From a checkpoint of a small transformer trained on Wikipedia: ALiBi, 138M tokens.
Each number is 128 + 32 x the weight over its row's rms, rounded and kept within 0 to 255. Layers, rows and columns count from 0. Numbers have three digits each. The size before them is the row's rms in percent of the matrix's.

# layer 7 attention value, 128x128, rms 0.262, rows 67-77, columns 0-127
090:068107159080082148105071156155162104127092106176144149133145108115149134119166139127087195141131082090101118147143082122121172145108154180159127145159146148158137136148188115138089232177086144163092088108104162144112101039112154112082148110086136140139090118154146133148170186073129135123154130153114104112073098146138157126076121071141137130178118127162163134130118070147137149137052
092:136098132116116089038132121174142151089109147153154064115108134116133128156143129112114093120105134085083148165133082120171108192155105116096122123137120120056138135140126073153117080094071151167150191120106165071138111191081140128151181149184179142114135194117172156104113133056117116139181128087150149111165130141109133130137171144160134093149102197172120120054155105120106166109169
089:153117157142105142109094090104123160086117220113111067122168135141140146051173099138112112144110143079161152099087127123135119146112102073161133114143146177142155057095084122112150106088097136116149148123089132085120120092157073087143161149141136158186163043209139066128141121139157142169093129124135129093119157094182116152179153135115129179188117125095100162123145126186089098171118
089:099194126124106116140039083126092143142130131095104123089151166091139086135115090125133086064075110126150145132112104159092111144132177127109182158181180166170077104200199180106145126066167143153115067129168177068147100172112092129171141135144073128121155126137104155144118157101101135150116117138143091123154082138096124176190102139142125114111098176137171134111108095076135134160110
079:139146141116140156139157126119098086124125158121093152109104107172096171074083071144137145069109139118093198166179106137187140123100153103124093173158138124142073169086100070083120170143161121111110171163117160098137156140104106169035166148123138151121167102152154183147135149148155171098076129072138127133134147098146088166134115093101111129092139143192169104133116060155106080108054
086:162117083146133097146079094158145158148139141146065160123144152133137113186072120144130125168118130076125139136136118155181087137141173105102086139086122179156081077153093170154108139201096031122095074097131174164137168152102146121108139062077076109190093163157101133156122135124130077132121151141118126158124078122196116083152125130134108122127136093163162221092115103125113128133133
090:175124155117092123178146090149141197121163143105145023055146103134133120078103146092106137154107190144141144153147105100084118137132110135165077143117127135193112115193134178172124159127065199086129130208110138133136136104075135167179140090148123090105101093132129138042121077080133099122135135146133114117153148083172139102133122073140177140097155174130136113118119159150135130118129
091:115108094080086128141163107112108121170194109151180106097133120114150167098146166109112179113136159102150122111112100148085095152110093159100098202139128065056117118100078182048131197136138109156099118140167112105164071163124062139142104132117099122146147138150185118121120170120069151139169120101079157143155163168149145100094113190113122152157111082130123153153095122202156158090140
086:112139075109116159206192103143101086132135129179150074145124120158084131089143080118166131170112085140145105108112077161146168161081141119149147167105130137092090135166067078165100116130172142124058143103140140161199169160129137099161078120121112147157104126156162081144128126137104110148168138128117131099154132090078110124117078188180185082077083107115166105151154176156124093165085
091:123082123115198183151147141118109152112152195111171112147127191113145175110113153119113108141089146115113089098084123209124113080104066163136126091166122143109145092173103110117116134087164139157173123121071143089088118137147148091054150094113115123114129201141195117172176150104092092120108085093078155149124109096192082121114099152150157126122156088067119168142161134131137117192113
093:165144134113120157176137149146145080076102118095174176166152105142069169132090084162102117147075185097138137098170129134138120146118093201124119147175140079108129061141125115160148068142090172146110108067101167141109157096169156103124103105113117106123167112151164151089088173230115144125100106073090120095103181119108115145113098145173146125145149151098118121138102120150068115125210
# layer 7 attention output (transposed), 128x128, rms 0.356, rows 67-77, columns 0-127
090:114140188126157144091167109089109125074146122165131091140176155067080115116119155098150085136125105141165115138123155103089132070141163121080151193075149184138109125122127140168081123143137101102163102151094153130146154078086108158192135166155086144151172142139064097158131100176136153129151219154169139128141055154143117170160121134139133118067139097091084062143080135081146121092139
093:134126090137113158161122099136187140164128181138160136126114116160133137092123141184124165128143117147131143087137153126080162118082115055141052128098161138105152127087132158118157179164134090098183111150150070203057149127137139167098170131152054127116117094171087101139155136143165052176102104156124117128112151113148102052096119120147121152110128120143113104106094105163202063079174
085:123084132190150145125104141155149097172152079150106157162139120092174143135169121134112114102168130135138109060112131134124120191130119140153165094066129084146149117102134121161137095121143084096084081112144184076165097108094122075180153106181141155167147085152125135144075147135212091097144120153080177133121141149019096113157182084096157117199114114147151117107117152129153127107084
091:106077103182157152100190127176142086160080154145114134117100084143109115161145171158100135088134137135128116081111120087144102082131131159123101107139102170048104101112108114177153151140122153094184138092158154156192145081156080117053115130118073053176171126138188106120131110131139194174129179131137104142105102103172106113096174149133172183143163108126104143093148172108143092091106
081:161092160101109140096115138088117085101135180147142114172154108147138067097133096128119101084093128146146169130110166146100169127145104106053178135071123143145064080127139135179157127151168105176151134145130098056136170144196145112193155109165093111122081102124112184140111132124163157096205132119103114092139163158085140066107094126129130122102170090057117139150124211110131154145162
089:096140161203098154164135171180123125147122148157117068104101099102111131083167167145143119118136092096121122150133059144131172175125119129117085130130145137112155146101142130072158101114120144163099193124168103092039137085146054155160091161125144096094128112141102078085190074097123172090104120113125144191173106183143129089211153159117112099130149120086109142133110186121119150127160
095:162118126076150141072118174143055108079149117134131109167147124113136154124114155141106183143110142095084106138086140184078166110210124196150105163114103148052121155075078154103104129152079059113159172076144161074138135098153132128087171121149168135167138149136097095172060143143153139149134159156063184159150112152110116135161172135153109120121117170129082084109144108120126097149108
094:143134139155088085140100197084136103136111096211111129113124122098121125161133102073184154095156157141114105096136137126133129108141137147186172120127119117109133158142144175135128124123165147125128171125056051217054097136080131122103162146201131125080105118088086134141046159115161134104106167073201122138110128123118099123143115096134092143189093094129164141134180167101168113145121
092:096143160157179085067127107145135166114107099086119168124163180086196090133103115160112142068131204126139145109116103049108139066111104144170110157126177115145207081143137140086191168149121124167144144143111122187076091126144132158130101165104104135100126147087105210116131154112140185095138130160090096099099137088110117172134112085122108177142173110155091145134086135140098123123099
096:193078080139134119150134075097172101161133115086130109117171119120126136112134145164181173122129108109138192060122111135163155181151105138127138154102175140141142155113169115119196108165097129056088138141097056137171132124105111090120121184153135143136171146102095129096060157153099119115116112195173111144170116078107119125151107118053138121127092142116187188132089150119097123044148
094:112159092063174135149126055148141115144173127083117201161109154149143130114133131137145137097138163122119142105091112093098089129141078117148129191057157090145074155122158078111139148109175082142130194179122115155154079131096155096157079104183088080113152142138116122186142140105092118092104139127110162149180143118152093144110100177090148118127136178129106126146187064064193141154103